Weights of a small transformer language model: learned positions, 673M tokens.
Each number is 500 + 40 x the weight over its row's rms, rounded and kept within 0 to 999. Layers, rows and columns count from 0. Numbers have three digits each. The size before them is the row's rms in percent of the matrix's.

# layer 8 MLP down, 384x768, rms 0.034, rows 0-281, columns 672-719
093:467520538498486507467489519471555501484498524497478508489518465435480510517468563424448481496453460552489525503549617499492538425527452430483528
092:472488482498454521476509533498393445568468478500458427536508452580517489467462521553434550505428509536469460486454528466494467564493531544481534
106:547472580525490474464526539411514467475517501540483472516483471448520519488443560459467473488444514497527410508520527560475530552468558415465460
096:499446510560561536533458457512502538459421466482523524542521514458456521557490518535503434500513520515455443483423503464456543514522474449526496
100:513496516525443439466591479446459503454473504481508518535490394498518486447613462489545490446505507487473574494417458427528505483534554505514514
098:482467468465484453489455470518428540495514501554493475443472434484474527501514525431477524502541510473497449436531542484518543512475447456516515
101:515471497472506477461499528561501479557493454546554471512561523499456496531466539455531475557508579524462517474413535492484466489501544476509578
080:509521489475514485458558531490485521554550483495489510451468562580483521440490522529515441576548507386505568464454556477563563522470485516432461
096:590500457458433476491547429413487481544484478522446567501450533436516452491497472521566560469494473476458476559403491483508517438540591463561550
105:505442497539551538475514503471462535542482483560482537532511508492542504436514483454527501472448502570605561516501446435579464524536437543450520
101:492437484562469554526614468431478480495481513471415461515457519432466477479584514495412605488498501522479444490507506558446409488418503422540539
100:492480472530522548517448404495535482480483506461536467501527465464473562470602399480481489455536558525485493497542488559445463472548479481546478
099:515525487481492484583466457512425549542524509501457515514526436426483606504410504442534474453488501432535447456616520514547458471532475467478498
097:525511522495549537430498536485488520556439545534525418493515531478510454506471498506477531563518466534504517481479456443468490462535572595411531
108:528512510490593536511533531499512481541534505469519497504420535541559531497461479492441513516521532446583497474480536443614574485507506586518482
104:478492515521483453471493423445493501512530443473440448508548513534509468440536508467499506485513387571491538473585460483467520598467495466510543
105:491500553498522396489522521449540491423489527468498501527517474521538559544462438498482483511490382503512506550558438468548488492552541531518527
100:464488539488498550437470527538525571455583518475441484486544551553494473593549564498496578496510486468477534517522537539473478529529504465487497
100:494490525394502499502463426455512550533546536523511487452519443509487547471569474512511460444501481445575478512542465490463485504523520521439542
099:460476480538525475493559600516548551498523410485485457430529492632486486454580489480435439506504412511500464448548514457525477497536519499507487
098:482492465544500516530512476495537473479444593494409537481423518497458427512543503442568488508491529561477409517571499534459531516452487435483490
106:504463502499535457574571495522551481549513457450466497441444524544492425490537563506463608522508525571480551506457464440507559479464535481482505
094:453490587540476513516488559527518538469518470480501463514523483527549493531560498548495482589464533488468524419502452550486470498486426505477494
104:549522512480510466550519495502531456590492499524477440503453445498527505509506563506498490530568538492478464512483536504471508515464504448520470
104:476484487510479452531440531517451493480478498512475458535522454529482473482551512525491454493523503508473480507478486512550480467502538468527476
092:494452464535525447487549498463493417504520458459559461491488492531500497503514532531479467555509537498586512473508499535537501513518520521455568
103:489559447500529440517485486552430512474492519486547506558553452575454556450485483446478578558519416590505536505498427493565486458484458495510572
096:481527497512468425605476498506545483485552517498489468495518527445484500457517563505463523584495415490484528452506530490536509462434476527484526
100:498497548438460504462543482518482510506516578496525521520500503465554424476456480480493461498501482426452473559525546496533500475512486551493530
094:483479505449466531539484546487485488521503444503525429468479499503539517487479511502437493448483509505547517493519415458524470476555492505479464
100:448514527513598502585493545521499529532514480500449473509545509548414569491506526492518477520501477537561556512469580555510523510476522477520471
099:523525552512523524434530569473483501509508490496499502479472567507504473410538513527469571505506474487496587423501505503500573473494498555521518
097:485571470525550486501472490455530402480526490467509427511556536449485437482517499500466544513570474557472445447502474487534523547461503479503482
100:452481557471543520505503477540504510516439464469514499461533506494570470460564454513475557452506381531514483441587470466525490447529456525508508
104:496568507499452523490453487505498482497514531491584516493485501536520467511476454533515499472489505530555547490500424516551480549585456597473513
096:508536481519440514504456506566472459425458521495451576527473498435544486411462463566482509473461513474569508485536548486544456497508416471551524
100:512400509534503571534500491500442530498466543524500479521479495553508514480492469580432540497482519502482501479504482632566511577460512537477496
101:520500426457577524477539431453524469507487411525510489508538498554420488503449439513471450510488517562574499538485435493483524519513492521541486
096:472512509452543478451518519469459494521560518436484523499472497530358472498494465512430370554541456537548546557505542512544480545493515530511553
109:510554465487439442522529483505533442494502398490489534494514523542540506518539523599554486543489528502416500516480538559492551520510554493461492
103:537446438565498506463515445480452541567511474554491511481530538560537524517466497503520562481489494527427501526479540542530445485554552522482494
097:467520574514470555469545471421571463512540429440469481489484417412557559439473508454472516539440500489450399482412488487527424533445515450464463
102:491422526529508481467484474539583416498516454472571501520519558527494430529476485555485477509493483471486559469515487496446495454456490471448577
108:511562448509513518516482553579487454503484531493511461542481454518489490489511473549449519511487513492572436485509446464516509557495496490515510
102:434433464548548496463476467528523485488506488431520508463493491557495555476536567480498476571511486482506473522525556595443548542510522538501486
101:565530530518547519474445439501531505465434564481477438469512497406488472489549506534542507516477485416518559516540492481553486507523442471479508
092:447482512553357488551460467504534462515481501486454492476577531452521487439490485445566493503507516436422461486516496515480493500477540532494552
094:455577473411499482497463549492546410434504492506430570502472519428433553533437491586567479481538545578464491516510584484465452473610479486522538
107:524538456446479581494518508531484520450510544509470503505452537518498450452512494455523544595552473498540539422392507502517563470535364481520501
104:500533516554410553483480411546534429471497510501558477449461484506524530430526532542541548462522552501499487427535499476534471467502455436552477
092:445497432567525455436514495474517409500501509470510450500547504505452432496514454561520550554453511460486507541489505547515498481476503509499501
102:433545484519571534474523501464489485484478397547502511526518454516485487490531433463533568490536491517541467460464490520473542556500429530534483
102:530469452527531514480446599539506581531516490497474485491497561416606531539446526468558548470522539485518446435518463467569463521415532573424523
098:440433520498565442550498469532476448492505440494490557507503521528495463552536513489455527461502454519456509542506476503427501515461616488484449
100:400500469478529510537546496541483526527461489541620415496554488548554482512513509511463500520463460518495474465482546506524489494532470501488534
098:498481540446507528519522512486476592534537460453404488501535513512478444526463456497477473533474571562489399574543604512505529450427489468484479
105:491484528487498425511438513519525512464518524447482541538518529530557445563485502534524436485514500486485496509515506478463480458424531570437558
099:525460466498545517491522472499520513496516602528529562516426510550480532525562459442510469488546469491500546503550566551517483501516469540463583
106:506494538394527486506457543467444542501475505479493464514538453454523463552497491513492460500502499479502522533506459490508480523498472571528608
099:521541480478530495503458497527546499548515461484539534489527559553532511500468517521448484524541429435477541548514440493481537461541428530508492
098:502551465552544484500476504491520510515498556544503509498495471528479531515456569451509494498558595542558604435520524480510557515436529544482468
103:459464517477539446520526532569513496507485508486506469517555456544530528448465499511555467521489451498540537580525485477472414502430529532476401
106:507487530541547431478518463561458531444538495475504455510493463483511459482461558423516522515496471460488519425501480526528476524440497523536512
107:469469467507532548479479495561489506521409559459501500483475500454498487497572593465423527497476438485524523540515425518553491456497547476525555
099:505535443446549496500491419537488458458552460524471457520421521438511521483523464506488482518480493555507476522511512464445503499484535476522492
106:494437570571493545485503492451505475519506587525514505461500470541462598552476473437558550526467502532532551502521472503552494502551511590481568
102:504533534561499518522523489489500490432514450588461510513476518487438594471595612436558437518487554518507455502419459471491536492518424525405502
105:402500432554560417508481550514431517428506450458541479480513492531524543487500539427393537520497541511549460525472537548500500575499438584566537
101:563509481564492610474547540516534460540414521572510546485574469493504490514579467433510436522477409478561547497460440571565448482512523464514479
104:494373535516525395532489526496533454553511493496473513466464402526587576486525534534478547522467492521535517504515478438548486517521533534440394
099:507523486434443471628517486527493458491520556471479546481494424524472532503475536427499561530518413448602532516509487467479497539458490520517449
102:519557419525546443387466441555475467532478527540499434467541601482474500542449524475493498521508564450528518467527492498495542548483510555430506
101:520512556512488514433533518444539420558496461459526520507527556486501514531495469551511447491504449417503476513473526539499484471528533512519475
100:529497460446520556485468511525527491554457449549501456488455475499493447448405412467490520534542484531525450513468445443452547513547444504493478
107:498486491595546554501506423502519442512425517467457540514458517441469479546515522488545531480502558503447519484480487512491500487508569498559457
100:513534570486505516627534510478482494479536491450430502530510582544490454591436541537546489434525424509509521526536510488505593416504549475506454
102:485468533619505497519516470515473456465452546477448554451487475496448480482597467500554437531498445523554476581461533433520531493541582522547510
103:470458436493510597487461573527487473451501512513454499470535501514501476464537482445471511509525534479530430472501438542559461539437567499498530
101:558476465537470566461473547445432514440503494511544468582494478499479509485539439499502403543562538507529454513524449491531512465461486513508503
101:558520520455470462501580513514526584445546569511467501475429551487527517546492503543432513536508533504464490487433502536467489402509540484495558
098:531493471492588526539521589523458527506485538513558512466448507511578436476515509556526440469478462448577475499430542477487514436535513511431551
098:472472544514527459475446516564498501503476445479551511507488412498534566563509487522522471534533431529498516440475482509475568456419492439529513
114:501535508460505466557539556445593539586513507472513494518529512510528572578473449480500551532480478517483505512547478457563554491506528479438510
095:469510493546507482482494490487508527421508531490469474506514535499472520553498519464585468495560473489422453481499525486498616566506537499612545
099:498453478553466498476475412490540488474537513498525443513481537547468493494441538522492488576511579516446433469467478498497533499504471518519534
087:492461489515506489521504534567498469514483521518523566445524453450509497607487555494500504469460521489519573532425457466501468456534520444449440
105:508501490472498509521537512519435537485522531509553572490450530572549454530477473505500503520473524505519506455465505478509503549459519582434488
098:457520483446491492308478435593512535542513504493525458515467497548521525562475555552492549499539577535517466474465521539486460563481495484493491
099:511544478447473522472410456579510479500471450538520454573517504487487413513468511448489478504481442508522597542429500520483483438431551516498511
094:502480503514478423504502502405396537445525421551438532495548495530504528478508569492475476439479495499487450479477474578498521479486445527495531
092:507536523449470476479466503529511459483530485532478443496495494529419514505470489505469502510491491543506620502465511512452465519530497493502496
097:540487560451609476546571494518502446474503458503445452521453482527461475473481529511530516528478516455550488470513474502513416554465482460508463
101:476511490542504527520486511493502531473502525565548508497472483451531525548451537535513463529440530539489537502526468518479515450490603460493502
090:553529598532505518488510453537624533520467494438490525485491574495508470496571500502583500534557581457501516527486487519461511476538495524500445
058:470475529506476523609525475571530535469558477591521540470486537519529520579503471540564449492467476421525551472500539520490504475522487523515473
054:491475447469471497422479509490482527505529492441492443515506439459406490526481493466495498503480454515497441522477400500522448503469480532448432
093:508470486479434531462533431514488544415481465524509511525459482502489482463455482509512504513498498504486548469540573454505596484552571443505526
100:491460459543564466527513502500475510517483499497496452525537466485462521490425474473525534447493500536533473435466513502532513512551516497501529
102:484492513441500528544517537489506504596500483471564505526430545505438540498491440511429485518517498460561587507499473484473494524486469550516583
100:508556503471527505455491481462456520464497470584527515500539534419567556426487495502498537465483487480401480522504493472525538433627526491479453
109:461539473489469447470497494510576469490507507568508503512516457493471577500605578489542482459495533462503521513467552592457515459457483430523490
092:486492476477453474460495481530564507516541445528541527511485501578519454539489439415520521570515540505507495517442440430540467479534568503494448
147:499460464489469484726541495500511498429529545488435474496512521437506396458501452516498520446512442550476475504513446538559526481429465554481493
095:463473518441465568482473543563500474465474556441551481500506460505500486528493478487492466496491476545566523491504464491534496479486524561481520
093:482478522484410494483508540508485477415453469509460470534585558480531453464557508534518539523467447581473427484412502501513455446524487494474509
091:554471484438492485458591530545494505500521521471525440543546509499462496501482580509461497477442438510412512469449520547543392481547514438538514
096:533493446506450499451553493485535437529475466514537552474523575524441498549467473494464537521491473502458504557476571435446460444512520473511540
099:425558418373542519503490533488510494523519522563495520475498518479417510505418480562455559412478487462521489443517541489446508543503510510574456
107:521505441460516511516468466535505511481446494526550502502545507473479512423453508450550548503555477473482480522540472477577486483555584602494551
091:534527505473463524491483457570518534536512549519512566460475545498535605503473426451448597461494565387566480472480567482512501524519477535523489
105:529573498479530448463491536546491433465576565491528459523447504520468538509474534597456455517532474496543515476466486480564502476491454509438522
098:558488501551493535498504495507545504500512578526482548513493511463494457531564478531528490458468541463500439483541578466447466548485454528494489
100:499534496490440554490513568521542472475542426447538502531529509551480450489505483527466468549502414515387508532481498496490511541451516494503524
098:556485490521546576551493496475526524471499531484516518453438450437502501503459535490494515519542477506419549421497513437521460418585510489489552
111:514538468466486539448440484513476477519481467554558524487478486560550548547492535450495521480492481510564506532521506500561508456574464545472544
103:502495501555516480444493483547530563502519520475507480519491576549612466553554552517526598457460552462442441525550547490446490540495504479509454
108:432510512529472492496481472447478542496503600537555555517506474528579492422460536533516447477547512546427533477468453433583505468451414498547519
097:527541431513500507458586504434484455491513518530500481512480501519580510486481519469478433481487519516543473531496519534514481588513451414490571
100:496495517473478490473524500480513511544557614542506552502552435468518445457479480546518519512475541510498536494500502540522554468477497530548494
094:495477486468463553521541488477417489447587504455488529494512520463560542447483545472518485478544600479465426487500506456538458527527440455509484
099:543534446491414568582453515487462495431479487555460436475410467449502537488552548484467472491492492533450466511461464472455477502485517489549453
102:516462491525510513530502533473467491623485599554488492522430445461513495514616505509453495428482504401566526544516431506522469510509489500460529
102:507535510471505424451491522523516559505508510499493546505478509560516574503504501496490468458451525456512451503491457511523549489535464500561511
106:466504510518559538453558439537503516477510492547549459514469470540458519428462487475512474430498470477576472528575488477524527547514477558559525
098:552513493522500459477518470543408460511469471395540461526491543442514459512508496574522487537484576499455497520511474468478560467586484439547512
095:560565541525474564502509444552481559552483494399514577529527526480513467605519470472507554527491468492507524484512441514507480511518464494438459
101:512460510508457536479550366542547493467408490514556521454509461575500499578573457513518508608467572506465533454552578500515493512537568477405459
096:499540533532456521504534534516495476526552527513475411482410531566560459510535483539436471539482494575559503503436553469533467502468469485526472
098:545594540478557514465579473476462532526484531468531466498512574609537529521470442536471509528513429526443495529500459529532542533497459501505477
101:503456506513482444512490536536473444510518484474475461515511571548491387504576527529471502568502463552435592492495531469562416498552509544416466
100:557493543434516536551478511544490405445546587536527588520559475578492473502554510446503434466450476477525495505516477576512485584529461553509534
107:544490514501501436480491487460462500526515518436392470509533493485518562456522517442515515494505501451503431535529459509503437444582463428582478
100:458463555486466546434482482545469485539510489547522493497544547549533504548490563524476502493457481561523507465421469452497443453425429484517491
084:577490524553448543523543468413448553514505433461526492544581416500572487507447436484401561489508450523441581576525541550478451522428460544452402
100:513509519512433532522528534409471556471506535556473529478464474552499494506476467482472592506515546477482465457494550469519530536574538506432568
096:439523519486524463488439487442461497460492502539494440502518464432477497524524567521493547447533533514480519504447379550479463524471528486505472
104:478530487427425556512512578449455512450509524519458563514518458492458473551515479531546493514503480523463513440544549491461444521562500531542412
100:493535444490516505588492557508497570393549505517521509488480435498543495512473420514487502522477473565520522534491530493437469465447440448504465
094:488529541519457547502459605559446530439544502462476470505538504545504549415512473492481473483506528556540565488444535507507500535532499469498513
100:472491437500458600464521474503478488516491477506446512501475527551544435443460490464556555490517492520518537478536514518435593450470529557571545
096:521501513447560469490443515451477538495459485509506450489430474473464534481462533542464546531513582498531537466443576516516514544490557535455461
103:494526502498555553502558598516483579506487491496528498486453468493549554468547523485551587520496514427518493527544525410565491506469552452568504
103:422457529466468523518540517503402400531485510483539520534503535496512534484524540484447506505540451490416508591525527513479532489530477534480510
100:530548510441449549487526473540544562450514549548514492518443469504442528462514461491482538503534479497561508463475498494481501479494510550521519
097:502581501460474505449458502520487493533526553506465422496512522421489534517533537457570525452545520463456487488432512488481571518543539502431465
097:503555461509540539408452558461488478529490505444463421539486493448505478549538461508537543516550546482462515522494559524436423555499480441500518
102:506457482482506491529490462555464568415459564533488514493515556499470498452560561494469529554494613522480439543530502480498458444543507532424496
102:480527487531546500498533484544476461526441481438446485471530567461485421541438533515524507532523507521504567494447602481557531489466547440517497
106:508563442518506537525469484457533512466509518559516557456524448520500485527461570526482488533485540451481480476469506530497482504503517481491508
102:504469560483465458477566433514523552501485499505532522489513482525426469465558524469532502435513556531525560495570429447555460471508490540420524
104:460496528575456540482449515594620506512540520572414485539580511443500514494498506473493504508492480522447548505492529521492474491514495564481498
094:406568534450495513585470531521599492521515457450483478549531494499467549491453471507519521522517456520516513533511497522489510555456493400549589
098:549530516519461515521422488478531498496572397515515544479556506442518502523503516524524469427500545464468454506482557533532453462487439498478494
107:486458549512427479488442464510532483566515490538487485488533517564535494490502528479494462552570504571492487429454523463549486526464485560534485
100:485497457483545474615566448434469510443541521518515500480527440461466511538474518531456464498548399517510487532549533551464530453486472430500490
098:452465514518464497482551501538528512434571479483503499525484458480498559528469573523490501538472499532545481498558515437517526564448548551499560
093:501482448522478463538468462506457457483496490533516546489487516501526440539484428457458545526508486473522560459450589492511467493415529485473557
105:461513501483474510473480456451488508422490477449449603505568506485520543403511566500543499416463458514470479534464486381458502470486576459486455
094:509475524503476531439495471476400517586475487488465517501525513480501477484488391490474521481530514534546471486548505488509449515484454524549462
079:502497569469452533504533491516518500556472531510542537453518477541468439602610480506562443454437467520466502533453499520509559415522509503465495
103:495480533457474499481460550449485520471456538545544487464512499504519441545545528452527551589497507439505525517522536542467503540450485499584522
101:531551399503497494544433539509485518483544495444479509552556521413506459486495484475459496484502617466485509521432515512520500463579581496527555
095:489497551480479497517555499556446498499519468437589559502503485422464524490496435494523515451464466504482488477477571516485429535452471519484513
087:521515557527494449394466479462524506529464445473528532530572558491501463453507541585471464528464474514486499489592491473449560508486502509523488
099:545424487530498498486481487525511502627570515424519422490484436471487563517470458379441563412461457525544462502516501570527457608532467544486468
103:410426549472490449451539503597441524530542481486472420446477421481459451461440393541457503542487473424534463460471516504478530589557525502496458
090:533505425469483577600506528397423493536509454492517437508503473494512467542547452498389511523568468533536418512472498583549476488503497437460544
106:456534488511491444459468477492519486560495523455506433512499535521472444564539491504449525494499523504564513565508521479520425503498461533477442
100:553507466493467482408524514465511466496569507517490505464438476556533637437474471495543578478561474444534516510551504481529489524515499536455534
106:556528546481484411486516511501526532457515499473478516479486456419552528510468406498521480459489568484441478526453456478476491465418575439547530
111:511496472439513498510551546507456462468443577577505477497477479468518567483476506563562496526531502551514511505523434501444518454446490556518507
102:519540530480482511510512470524512500451557561476535486512454464498491557476502531559494465488522489531578516555515617507488416490485554546516476
103:514472511485457522619458589506458495550506568432449446495495447424473466500442440486473417573520506544555506553524505434538471567486435503502466
103:532505475544478562465491519490522469536523497507445552487528494490494585574534507466467439390434475467450432550561508492456517461532583444443506
094:518552499492559432458518557512491533511573463526492465475441480506468468493448515500509517494458561522511532517490473540471545512460543453581473
104:514500525472405511517488424526486457503519495476511468474518482470478473506519463485549512432494522514496477552445465480536423504526434536572485
098:507502497544499478478496535480487529421519499543487525499485466537549441453435547524585468487472547411461464553463489528561510473555435402495521
107:526450544460431516525447455490486503552466479528484501535507447520435501454477468540481452495473459485429556510586473448489476486555518485558502
102:493434513496520524493546530542530520546421444463500506480455469480524541451454479481526550563542483488573538515523473524511457576506554507498454
097:483442477524501514512423618474511516510515456467546481507553514470487474470545452501521506482554486491437517503490524484569486444438443519596552
100:599598471500503508565487496488496515451540460483440561501458553476474515438528570498472445466530530517475534459549517489559512499493423486413557
104:459610499517496472492554464481497535518522466484513564524425531535472534506494520529532499502519484499554538478504479549517509458499459474473497
103:478466511554500512459436551486552481554466540564527481531521529502507545437529587562512571488510552462504603545480464529455521496490509401538536
100:528528607510429474507549501469571547516500461525500466487469487495472522543498533487531513490507533435449491506473465482524496540550547553431512
116:504498528484540519496489477529460440457543535480488561527515576456500512452493456498505474485556535441462467507483566474490472468499533550485460
097:494502593463462450533494452466455494476483475512517501491549606552543491578561526523472482364491461410490566478487475528524531482470524548514495
104:471581444491474554469484530494526534506551478573570532531511481511473536461462469529488494516525503479465525526557493497526471473486492535486399
104:556532539536560427410542472524475449478544447458494597491477516501487483506509563465444494606524488465481525461481495548518490485524483524541558
103:489513485548472540446464439557480473533480594432540475497562509535518561481565498506563500495472476524566546507468478491462522457523517519496501
098:473500449469518463531472472497540542534522523459450457514504481588542493535489523493473539490498484538580468523534523424532519516445458495448421
105:409498415563463434577469519545539541514437506446564475506520537511501489517558517423485463540505522540469504543506441510444439479425488479524457
098:485487515503455428516563555496479481540483441521519496482539517551530471457514522563508510557523540556529476490484481502499500514468577485508537
106:404511512558516365519556458517564497524429581510502481534479502438460522434512538515493493519483470537491568499486426486495516506458511451535531
100:454519534442485500508474467544480558560444472422531458532447523596449559513431438513477522539505514496515412502475523447452469531586493464447489
097:480512471513480511586460600442478476489505581444496513479464513504491445441499508510523530458513473519483483456546492483510475475456605470417433
099:530510485490419524538483495495529545467432559505519532531570448399528422429518469521506501531534490481527449507565559521484525470554504515486445
101:493530486454560487520470476526474491587463456476463468470462514500530438467474474458513428483517475489474449470494471477498530537541537486481537
088:540504543464480507448425488471517551477534453469573490549495565511451576527471546468465542463453504486508490543473488543497517492494506524470446
098:461513471519473509547462480491538543529557463472481591477509483512513550505474511529543514526481490457483463462434602431503502540504586515522527
104:471542526492459438481470487478503496485512507489542536516480506478491504592503525419520566500469417527457499511483469535510549451449632535484613
104:515451485494409524447453444498483516475483519524476474520465512441491514513493429440451496474575448524514468526466525543530525496482418493442458
104:473453477515517446519480519456471543490479475492427476472503387413548514488518585501469479531499568460502490527475545443508466505440429530492432
098:531522493575517438515499494433585468486549604487553554476506473500466484474513501496505525396512482486468509476498524468489510491469467474470486
099:468490470540488496481514533474457626456572517490515467513491594505537487476588506515487486562459405495519523536516482462436487547466502470459512
098:529564530513462504483438414455545496587461473471404540553456530434516496449527507471478516546545574410481487519466496512471513456588429472515444
095:519488521484425464507402408470484517478499514511495526496533541545534536447519513559529576495477501490471467592403482499564573498498506522483555
093:516446472548500520559527549447462495477506504514461512458550486521506486497514480468415511489526556567451541463499498485425523453513487478505568
104:454513518450559481414561516438505509510509477548411525476412526482545522469529515524477591510539489527577552486525505484514450477507442442474487
104:457504514464533481465565504514502466546477445516475541442447465538485527488438444566505511517512489568517552489423470392480532476521482520524531
105:492441487570449486563579539472432485572550548495550524488490468546486573529545556479502536488529553516464580557527449490496475526507549535542442
105:484537441479481503510531479486513547527497542483492399515531482561513455494583555530478470518537469434533507461524540578499520497439488466490553
079:527503479496470470519449532539554528606448465533430500506440457536443514445476482451463525515581603513483497499495439522527549463476459486470462
108:487510453546521502483495527556537494502586474422453513567511423533556522593404503553526545507524487509496385505577512504486561498485463478495483
099:536517483441594520485570478494431522494549583446523457527524493504502495580500541555507428497506510541490486542439506548465494461517548412460449
094:530511511504483473484474533529480424488468548448539531458486490504545492520508460483504434509578483499516450495529481513543535501490520481518484
104:525456570442518476523505523501434549491503549501523454495496483502468525492459499450561485479495516499484483476579462483494466518440460536499509
110:482482577537579470529444509455477586449577522490437536456498448502526481498541560497525479483504431485483485486435490446468501534492458486502469
103:521471419477495516526475504517473454574504545488480535511496496422571561476465485498547527484483577505437470499413492525511493499528560556483523
105:546519539474557529503562557472555557525473504521496494489498529439530507481472542541510438462520528479449458546571560489471542500548532510597484
106:512483499518525458484518517520472516510493553505466489497448496587495541488518452473518554439477509512572482544539446442569499541487497532469499
104:547488540526492609530583505556505583465574498552508495479523530501457485484515482534592472489524513520514508477520514579517417505520556534470473
099:528461501494511578563528502436473519534533503526499481529511458494484532548466454481506582495495577481522486491492546495506486492537465568460503
101:548544480493511489495584474579554545501450583528562518475469509603466463570522561469536515569471486526474495465517498473487480496552508489461497
097:485579505454519485510455543489518510494546435591510577471544425495463553472561496565499534475555578520520528480589572504464438485487463458488449
092:517519587534567540536516472458470513513534577455521480540509551505567523494545419555457464449511580453554417479549474459432458411488498560426569
097:529482486544614497526512495530489518454549502501482518492513500459506487555485494495509510501482495494572475536479498515529520508533404523511552
102:418507513450500452507538523532479434538464486530481527454509552572515493523450584547503540547468508567591555501465475455575549468539553526514400
092:525461405459502545545483468540497552552500502490457567472499439488482503470479493454553462480531542481505499521470441541449451496540496485490489
103:433541529459481471520608543480472380513478486646570535506461516479486453446534475513442452583516449518506536540520450531490465453454512429419542
093:509445538485494551533442503475479469492516503408492483504506514581442589495538570466472484528541547509427529515484568516549467450483474533470511
107:530487562480501556459515437469528513553447525477447558476505418458534501524508452425556549405507490472497513530529529519518522594489489493504476
104:512516532472566522504504464497509480499534523599529514451561470501531522478470496462541468486495602504442458514500470508510523463558434506477519
098:524457445483525591478467536481563499471495504488484454537519492479493465473536437436530448513512451437497472480475511544477510604430560571494517
105:464444522570472561468451467497499507548521479496487578470433541479554539532508601478565498490501571463502626492530482506496534508474533467494486
102:481471561555524512488443490506516521497517470482468449520483506533476484414450477505531473534492509482486483445435547489493534530544513465482517
106:478470443548536497522517478525420435516529474538570434496503497425450383512415541480539445489511543510445473494498504496528471526465473466572499
102:522553436499468450487509508484548515517480481523535459490509458410552445450488519521504493482486507488457418512415466404481539468473485423458445
096:511470498496502524544452492439495473513415536533546505479545479394502492541476515534525444508522501497472511577518509545403515556450453447455478
115:510473522516498520388497479471466514503454438474484510449508486462485557489493521489514438487459524504488477459495540433468450474560521422492458
095:518567484490484560517526454532561490560473496469575406488452498586522451504519460506539526532488512585582504490547440491489465503439473527521509
096:486512502465530483526508569501497491495439472483503500428555528439505542510433553529452453546524503544527482484528433475475481491524537539536501
094:499463514604530572503522540530469526456458527559508515475508533486567469499476535483475525489483530483490495475501467499569552525487459536486550
102:542499531463502495515453497434524478420559529531527554502475497471521490470465474405495539447520494502523531541504511545522540567491516519479488
103:584487460478493506465583581511468502420471469506545416496568489467488537442491502424498478534495449501492453530584523489509491577410478517573542
094:461492522492497505474638485497500500481440559522541483551508546543489522450485503489575522486470480526468489516583454547494499566545478531539511
102:457479537506522512557420586494456504585563443453452579538499514572516490487466513568517539469510473481487551425540514488488491446519554450491508
102:535477483456493493512440508442509491453467471529480509509529573506509500446534493492433497541488554486429527517409535474467574514500461458457455
106:469452527583537534499445457495437480450472508554511496479540435460468429466453476549508475488530523500415420536518532541483482480556503551459556
100:526494529532511518455515532555513501423544529513563475489488432509538493574495543500581480475486442542469550552457481527501464501456545506486516
096:557504518442538446502512495454607502464518481515394550514518519478495444491546495552513474476458550495428521501449492420499487497532500484522470
098:569524499431534513571571408560501487517502448502529503454509517460491477472541480480422503559467479498562541400467544541560408537481571435542499
103:496460516543476545466446513484525504477387530534477541486473495498492466464515509492508544552465453424436531557507516540556518481505529495540593
103:503499480509536398469516532508474437488504454543474498463513548486576452508521553497514451474514519530518487438623568477466507517523462460505527
101:478488488451503541501460551529487472533511508508602489467370463605515489513501454533529492601484398503536515494458544516438599527528405486559498
103:410559459510548502438501454493469497491490503505505413463489517545453433524559481473527496476518522529534496394541527530491536498477414449527510
095:534546494390522540492528528501503457496477525485484624488475498487480502554504471494488481579512462493538488470524472506417425479484470511528522
094:526580499406497461472574483580571534488498514535506549514536500508515459450533498507507383438462437530524502574486475536440498452556607497498476
115:514498479458400457651489480507513440493417565539514508510533537545536512480518495560532524513523551501514557434535403495492440509470455531502514
094:515465492532505524536503560511457491539530498453494493535496539420511493428467460533432479502536597460539462497566426496513543458497432501515474
103:586457501463479571541484500560431495465515465465565493504442524465496510489451530477502434524534498489498482439518481470530561522542412577461494
093:532548522545499475556475558503487515495519462359470562490508580498550506512420524479489467454539489522429493471481527524525526516540526564495469
101:458538513531543500564537541483540527575438507519537520499478473490451535532530429542562523518476539490476471511553533499470578501514585516545463
097:453479480509459483418508424491417542469481576488559426501487467454478421507490474521436517541432485473456535491505551486554566485489462505521525
099:477523487520567529493489473556487487523485476482490506551510505501535520492490552549518499573492423493554507448504480420520521532476540517444481
093:488444535563465501579521456478416434461471506485551434488513430491409445460483486463468501499526497467614491485458554491497501514494497464516536
082:569520491528563483468531506523539544469497522536528550497444495530482511475482510461492514478498526501502448450534488429540479488578494479497572
106:473487496523483499567412467512507445456447482559494522468531447463531475423563491524505493505467523531502485498465532443487545493525442559494433
102:498531426456521509524524519402468490446499529567495477526488543546488499587452560436560499483524500607500455477462523502452490546544504436554505
101:502507490477505520492471526543542499467504517498556462546489565521498459520552501435507547553508552477495508529521509597484469469495518559511498
097:567440459452485512453494492500458469514540530517490492510533518480496524517511506508569475464447360509518497511498498461442539545610529514521442
101:518515512495585515388516441523527452522509495514516559512573571583465493459452504448488571517500475539455511508547550525458490518525477505604487
099:511526456476454563437497406419494568527519487533456515511527501512457547530476461493532499509474516461530481568562475511452494500575528491548538
101:560451465564546518578472501476449496469511459469497470500473454499505515442428455554459525559523501428475430560509498579467549514428475526536522
101:544453491477486571495533511487487448478511457435490540507582510538423484483460418491506502495473479467466499457439487507522543578529442543548532
098:475514493456445493522519412509539582464555470507536553537463497498561484505514500512581562531489601509535544478468460488448503467510543552537411
100:530502543537500492479547474501538469535496430510497586508542495458566413499489438589543468433492488515491529459492463456545459432524518503491480
102:448509496429464436531495520491462566468531483424438492506466456562444535501509518555539568503557481463469485484494511527542536505517590540450470
106:564511501534582505469477550538480469466525534581465504499509503423437547532446472491464462505484494487458475532488528512484483593552561415524402
097:506487509500502461525537478505485525488445488459488510551536480500520466527446497551529469523541512426543436440528493537491531513472523552497438
094:485515492598481482414507509507510478554471458493474479506500502497509479420481472506506500430524501589527495407439555510564503463446456502567519
118:469531512559456538464530481545452487450470527524560492535511478438440460495494506518525487490533468523545533483497500496510435483438561567489502
105:487574450490517549455498469453487506547432591497476431521510511427451589543491515454490516501439455490504496513503536506447469560545528537472483